Weights of a small transformer language model.
Size: 14 layers, width 160, 2 heads of 64, MLP 448 SwiGLU, vocabulary 17736, 9.86M parameters.
Architecture: RMSNorm before each block, no biases in attention or MLP, untied embeddings, capped logits.
Each number is 128 + 24 x the weight over the matrix's rms, rounded and kept within 0 to 255. Layers, rows and columns count from 0.

# layer 10 MLP gate, 448x160, rms 0.239, rows 17-23, columns 0-159
[[112 129  80 152 182 108 135 135 122 166 154 140 126 138  96 164 140 119 102 122 115 139 114 149 104 122 114 105 100 122 179 159 114 139 143  91  86 119 118  86 115 170 161 127 129  91 143  97 147 119 114 142 160  98  90 171 107 120 104 139 150 121 139 119 118 149 114 113 125  67 117 131 157 130 106 123 145 125 149 129 130 127 145 120  91 147 158 180  94 153 181 163 154 144 110 134  92 142 124 139 138 101  98 157  74 135 135  97 177 131 120 127  85 139 119 149  84  95  77 137 142  83 151 137 123 128 147 130 141 137 134 113 113 133 145  88 158 122 165 115 119 110 117 121 100  97 169 130 132  80 127 127 140 109 173 128  76 116 134 116]
 [113  99  99 116 120 133 128 153 114 102 160 158 145 110 185 103 144 153 126 114 130 100 163 128 135  76 118 113 129  90 129  82 143 133 120 147 133 154 125 119  80  79 115 140 160 132 131 112 148 147 139  99  97 162 108 169 105 155 106 123 163 173 100 152 105 144 158 121 119 120 101 128 126 146 155 142 176 129 106 122 109 151 142 163 140 154 103 159 124  73 142 155  98 155 119 121 140 136 156  83 149 124 177 116 151 118 160 132 105 104  97 120 109 104 132 121 159  78 131 137  93 106 158 101 162  88 180  99 125 100 155 119 131 106 121 109 159 148 140 137 114 138 137 128 138 164 130 150 103 121 116 150 101 178  63 110 129 141 124 181]
 [ 98 142 105 133 133 100 177 151 125 130 115 132 111  98 121 170 145 167 120  62 117 116 146 135 124 136 125 154 183 122  90 102 148 133 115 164 112 127 106  97 103  96  71 130 138 120 134 165 116 121 117  83 102 123 108 105 143 114 133  80 125 107 179 106 103 142 123 128 104 133  93 148 179 116 146 157 124 162 101 133 135 124  91 124 177 156 139  95 136 129 118 140 135 140 116 118  98 106 122  99 119 120 154 113 122 116 125  90 120 134 117 156 163 121 136 145 126 137 149 138 154 163 103 122 132 148 124 143 119 128 107  94 122 168 134 180 114 150 114  91 121 126 122 140 123 129 122 157 139 135 166 149 164 115 123 131 133 115  95 128]
 [134 103  87 160 126 126 127 119 178 128 143 150 106 144 133 123  65 132 134 141  86 122 149 106  75 124 145  90 152 149 122 129 152 147 185 124 134 159 113 119  86 144 103 122 169 144 116 116 137 124 107 126 139 102  98 151 148 110  93 133 197 112 143 157 128  99 168 101 100 133 115 128  71 100 131 143 129 105 141 139 131 132 167 131 124 145 144 133 132  82 141 137 106 127 158 107 100 143 108 145 145 142 144 167  97 160  95 104  96 151 129 115 156 158 155 154 134 148 107 182 113 121 144  78 123 145 135 205 130 151 144 126 116 112 150 152 128 105 133 113 137 118 118 170 167 164 154 168 138 159 159 146 138  80 124 112 184  71 118 135]
 [110 120 121 111 163  91 133 154 138 115 185 122 155 124 110 120 120 153 125 152 136 134 139 169 150 169 156 120 121 163 127  94 129  88 154 164 105 140 119 163 129 114 146 124  90 134 140 167 182 156 151 138 103 159 106 144 112  86 115 145 117 136  76 116 124  88 151 132 101 159 146  99 115 124 117 136 106 175 148 143 126 142 122 125  89 112 137 104 133 148 144 137  61 164 103 125  58 124 133 186 109 147 136 131 130 155 140 128 127 122  77 112 161 151 207 171 139 121 121 104 149 106 150  87  95 152 106 158 110 133 137 125 132 133 131 142 110 184 147  78 105  90 153 143 162 137 104 127 174 117 100 133 106 142 110 150 120 139 118 137]
 [116 112 113 109 120  90  92 161 117  98 145 155 133  99 133 148 158 104 124 134  88 119 166 124 108 119 128 108  99 136 129 144  92 127 120 152 110 121 152 117 110 163  96 148 162  86 131 138 127 123 116 103 170 124 160 118 150 137 123  53 134 190 136 149 143 147 123 134  84 122 149 150 106 155 103  84 137  96  87 119 149 138 152  92 100 112 137 115 132 156 160 133 146 137 118  82 120 149 147 122 106 133 199 117 153 163 104 177  91 106 116  99 133 106 125 123 183 141 144 146 148  86 143 131  85 151 136 112 142 174 142 143 145 148 103 120 136 101 150 109  56 124  90 148 138 154 153 141 125 109 151 111 119 102 131 202 175 125 122 130]
 [105 157  69 135 151 131 100 130 144 110 101 114 142 169  88 127  70 166 173  98 106 131  98 167 178  66 150 115 115 141 165 156 163 129 102  96 109 162  97 112 127 138 156 142 120 140 141 169 195 155 104 105 111 112 174 126 106 129 147 126 152 121 159 108 139 138 140 102 148  84 106  91 114 137 134 138 158 114 155 158 157 115 170 121 149  78 138 141 122 162  96 131 130 132 139 115 110 157 112 166 133 137 142 132 106  93 130 150 115 142 128 105 145 154 146 132 149 122 127 135 145 138 164 138 107 118 172 130 144 143  86  96 120 157 191 140 165 117 108 109 106 123 158 104 125 123 132 155 138 139 162 165 162 129  92 144 102 134 139 151]]
# layer 10 MLP up, 448x160, rms 0.271, rows 17-23, columns 0-159
[[ 91  86 165 159 182 126 147 128 157  74 145 145 119 131 147  98  98 122  95 113  95 185 137 150 103 112 126 153 145 101 122 165 115  94 148 103 128 153  97 122  62  49 124 128 129 144 103 149  97 139 149 104 101 110 161 122 180 167  94 112 132 145 117 106 144 148 131 108 133 132 169 100 104 116 155 164 117 154 107  99 111 180 132  80 170 115 148 122 131 114 146 119  81 189 149  96 146  80 130 186 112 101 132 155 102  97  76 172 133 155 187 159 162 137 120 142 101 135 143 114 150 114 138 126 147 124 137 187 111 143 136 151 121 130 150  96 113  93 142 101 101 108 168 181 117 135 172 140 149 110 100 128 171 106 120 125 140 139 130  96]
 [140 141 146 102 124 144 146 122 116  99 106  58 113 135 151 191 119 159 135 113 157 186 104 109 160 145 142 129  93 154 127 189 124 150 107 112  91 139 109 130 230 134 170 118 110  99 124 184 155 145 105 136 162  84 182  83  71 158 113 150 117 145 122 151 114 116 124 135 108 166 161 137 132 142 158 139 183  85 135 109 109 151  95  88 154 109 100 142 131 187 117 110 132 112  86 121 120 103 116 168 141 149 171 157 137 115 151 164 141 141  94 180 143 156 117 173 133  93 109 136 101 165  82 121 148 125 121 116 137 191 176 101 183 172 182 143  87 127 118  99 143 135 131 111  91 126 152  88 151 110  86  92 136  69 129 163 110 160 161  94]
 [ 56 142 133  97 132 107 145  98 124  77 109 144 128 138 118 152 108 125 174 141 167 154 162 107 138 137 137  96  82 113 146  73 111 147 127 176 129 120 134 142 102 144 149 138 142 157 103 127 129 105 126 158 152 139  96 149 155 110 155 127 135 139 108 113 112 138 105 143 125 169 129 104 132 111 126 159 124 152 145 138 133 106 115  91 121 175 114 138 130 117 159 135 124 105 127 101  93 161  96 134 141 142 142 111 146 130 145 126 110 145 104 145 135 124 101 126  83 135 144 138 142 111 162 123 153 137  98 143 153 140 106 138 139  78 124 140 129 134 117 114 112 163 147  53 138 133 152  97 168 113 185 106 165 136 145 125 128  94 110  96]
 [ 92 137 168 115 114  96 149 139 115 145 117 132 155 109 143  97 170 155 154 141  90 121 110 116 130 106 146 141 138 115 120 104 128 101 127 124 138 125 135 127 127  98 164  93 126 134  82 145 131 134 147  98  99 114 118 156 118 120 132 106 152 146 111 127 168 138 152 117 157 104 119 133 112 153 174 107 105 153 110 111 145 130 104 116 134 119 145 154 108 138 115  79 141 141 128 100 140 117 125 102 146 111  86 118 142  72 127 104 162 109  84 176  67  71 124 123 132  55  95 103 107 138 121 125 144 107 124 120 134 124  81 136 119 134 101 126  87 156 149 118 149 140 125 183 116 120 131 140 134 153 145 127 117 127 135 104 126 114  99  90]
 [115 143  97  79 101 103  68 126 130 116 148  98 124 107 103 163 104 148 127 145 122 155 101 123 123 171 106 153 101 155 100 106 167 124 169 142  99 130 151 122 123 113 137 152  94 117 116 129 102 186 151 123 141 139 161 108 149 117 168 144 129 124  84 154  95 156 114 135 135 133 151 118 110  54 128 126  90 182 128 112 124 151 151 125  95 126 157 131 154 178 140 148 134 145 129 121 130 116  83 109 120 137 136 143 154 133 165 151  96 164 145 116 143 153 210 139 129  90 109 125 131 135 130 144  92 143 123 176 109 109 142 146 124 138 121 132 122 131  76 140 100 168 135 152 154 114 143  97 120 145 127 103 165 128 165  99 127 105 132 141]
 [117 112  95 150 190 134 142 132 119 103 120 157 140 158 120 142 119 112 124 123 119 112 143 124  85  78 122 128 160 128 130 135  97 126 140 133 154  96 146 156 116 147  85  73 142 132  94 135  98 136 114  92 124 103 159 157 137  98 141  93 127 177 157 157 115 192 111 126 122 110 122 155 100 162 120 149  96 133 101 102 138 172 132 150 179 127 186 119 150 136 115 140 134 124 116 150 166 120 102 107 152 116 177 113 141 102 102 145 133 112 177 112 147 106  99 121 109 117 106  95 152 116 156 133  71 123 119 154 158  98 108  98 149 113  61 133 121 117 153 104  79 105 121 114 145 149 104 140 131 156 119 107 101  57 118 136 133  83 146  85]
 [ 81 118 136 123 130 132 130 154  92 145 110 156 129 114 117 150  97 142 187 141 116  96 190 116 106  90 125  92  98  93 111 129 126 169 125 161 134 131 149  74 121 102 104 132  83  93 124 133 109 112 109 108 159 144  94 106 120 147 120 150 114 109 172 139  79  70 142 123 111 102 129 159 159 145 146 101 134 126 112  92 138 173 148 183 175 171  98 124 145 173 117 137 147 121 134 107 109 120 110 135 146 134 144 151 123 153 149 111 125 130 141  85 113 118 127 139 123 104 160 122 140 129 130 119  83 133 140 114 158 166 114 127 140 165 136 102 137 144 142 128 116 151 160  95 107 126 123 186 130 126 141 142 117 135 124 152  94 134 134 103]]
# layer 10 MLP down (transposed), 448x160, rms 0.155, rows 17-22, columns 0-159
[[133 142 183 141 142 130  96 144 141 130 146 122 102 119 118 153 126 128 140 170 108 155 161  81 100 141 173 105 141 156  79 104  99 155 149 117  95 131 157  95  94 113 147 118 122 140 135 137 111 166 116  91 106 157 110  42  98 116 124  82 127 167  94 134 125  95 152 125  84 101 138 156 116 102 118 157  84  63 126 169  99 122 154 140 115 146 145  92 161  85 174 100 141 134 167 158 145 106 149 158 147 155 174 131 111 127 139 180 121 135 108 122 133 155 128 144 135 107 143 144 153 117 138 125 102  99 179 138  83 128 153 120 155 166 152 101 140 134  83 124 107 145 166 133  86 167 108  94 131 110 134 135 185 130 128 139  85 126 166 126]
 [149 200 157 137  91 120 136 112 141 123 173  93  68 151 133 159 137 145 168  93  98 117 180 104 114 104 134 118 146 136 166 150 114 120  92 117  95  84 146  99 165  95 119 130 148 143 130 174 108 138 132 156 148 114 111 161 178  96 164 106 158 104 154 163  94 165 160 178 145  96  84 137  89 156 127 159 145 153 174  98 157  91 125 141 111 143  96 180 130 193 131 109 154 159 126 114 141 156  97 170 100 100  90  84 132 114  77  90  78 125 116 147 118 134 134 151 149 154  97 108 145 123 147 165 122 134 146 150 134 176 129 118 120 190 138  84 187 128 132  72 154 130 150 133 123 169 153 113 143 129  89  96 142  71 154 115 144 159 102 117]
 [126 115 130  85 123  98  99 154 144 145 167 119  67 112 136 124 122 186 137 125 105 135 135 102  85 143 115 101 123 125 122 103 135 146 131 167 116 146 115 126 161 169 177 164 104 102 102 176  97  93 119 138 129 139 130 143 108 118  67  99  96 138 152 136 148 120 107 144 106 101 158 138 164 107 156 114 118 161 129 132  83  80 155 105 123 103 184  99 134  86 104 126 119 138 142 132 108 111 133 153 109 135 156 144 155 136 119 114 123  98 156  98 107 111 119 128 124 130 127 134 147  85 105 110 123 133 121  85 115 146 125 159 163 134 140 119 126 113 158 128 100 102 122 151 109 105 147 153 123 168 133 105  78 127 109 126 103 136 136 140]
 [131 153 129 126 126 116 127 118  94 162 156 132 122 128 124  97 135 148 108 126 151 105 149 131 132 127 128 127 145  74  96 111 128 126 138 144 132 106 151 143 103 103 105 117 138 115 116 117 135 134 153 151 167  93 194 180 159 117 140 102 146 143 174 168 114 112 133 170 115 145 183 158 143 163 135  79 138 102  95 145 115 107 118 128 104 134 105 181 169  63 111 153 114 111 118 128 141  99 104 125 149  98 117  82 113 125 127 146 159 171 124 112  97 143 118 111 147 157 166  99 108 145  76 108 138  97 201 117 134 151 143 107 128 103  95 148 121 134 120 138 151 144 139 113 126 131 150 109 119 133 116 110 138 144 122  69 167 129 144 130]
 [117 114  90 143 166 104 149 148  99 128 132 146 169 137  90 121 115 104 178 188  97  89  91 108 157 171 108 143  96  82 124 129 125 142 167  94  59 175 102 122 122 129 121 131  84 141 141 157 171 157 130 144 127 150 141 133 174 151 107 136 119 118 151 144 141 135 137 135 105 137 123  89 156 154 148 129 138 118 123 104 133 117 134 144 130 155 123 132 133 128 145 156  98 181 110 118 108 127 104 114 112 175 104 138 169 148 171  76 129 146 136 107 119 150 148 157 109 150 138 161 179 132 157  65  91 159  97 111 174 125 149 119 104 157 161 103 146 101 144  96 154  94 157 144 165 111 133 132 127 125 130 108 136  99 116 141 135 123  96 176]
 [137 111  98 123 137 128 123 170 130 113 111 122 151 136 116 148 130  97 155  98 138 139 109  98 139 105 120  88 167 116  91 144  79 105 163 101 119 122 187 129 138 124 150 154 127 128 148 115  98 152 108 128 146 160 159 146 141 145 156 108 130 145 157  83 126 158 126 112 133 115  95 192 128  80 107 148 144 114  94  99 114 145 149 100 110 112  49  91 146 131  87 113 104 124 153 124 137 139 147 119 107 191 128 145  93 157 145 106 145 133 145 109 166  49 167 134 136 115  94  96 122 124 132 109  34 112 112 143 147 139 129 103 116 110  92 101 134  97 133  94 133 133 117 129 148  88 108 122 117 107 143 114 124 120 136 145 135 116 187 118]]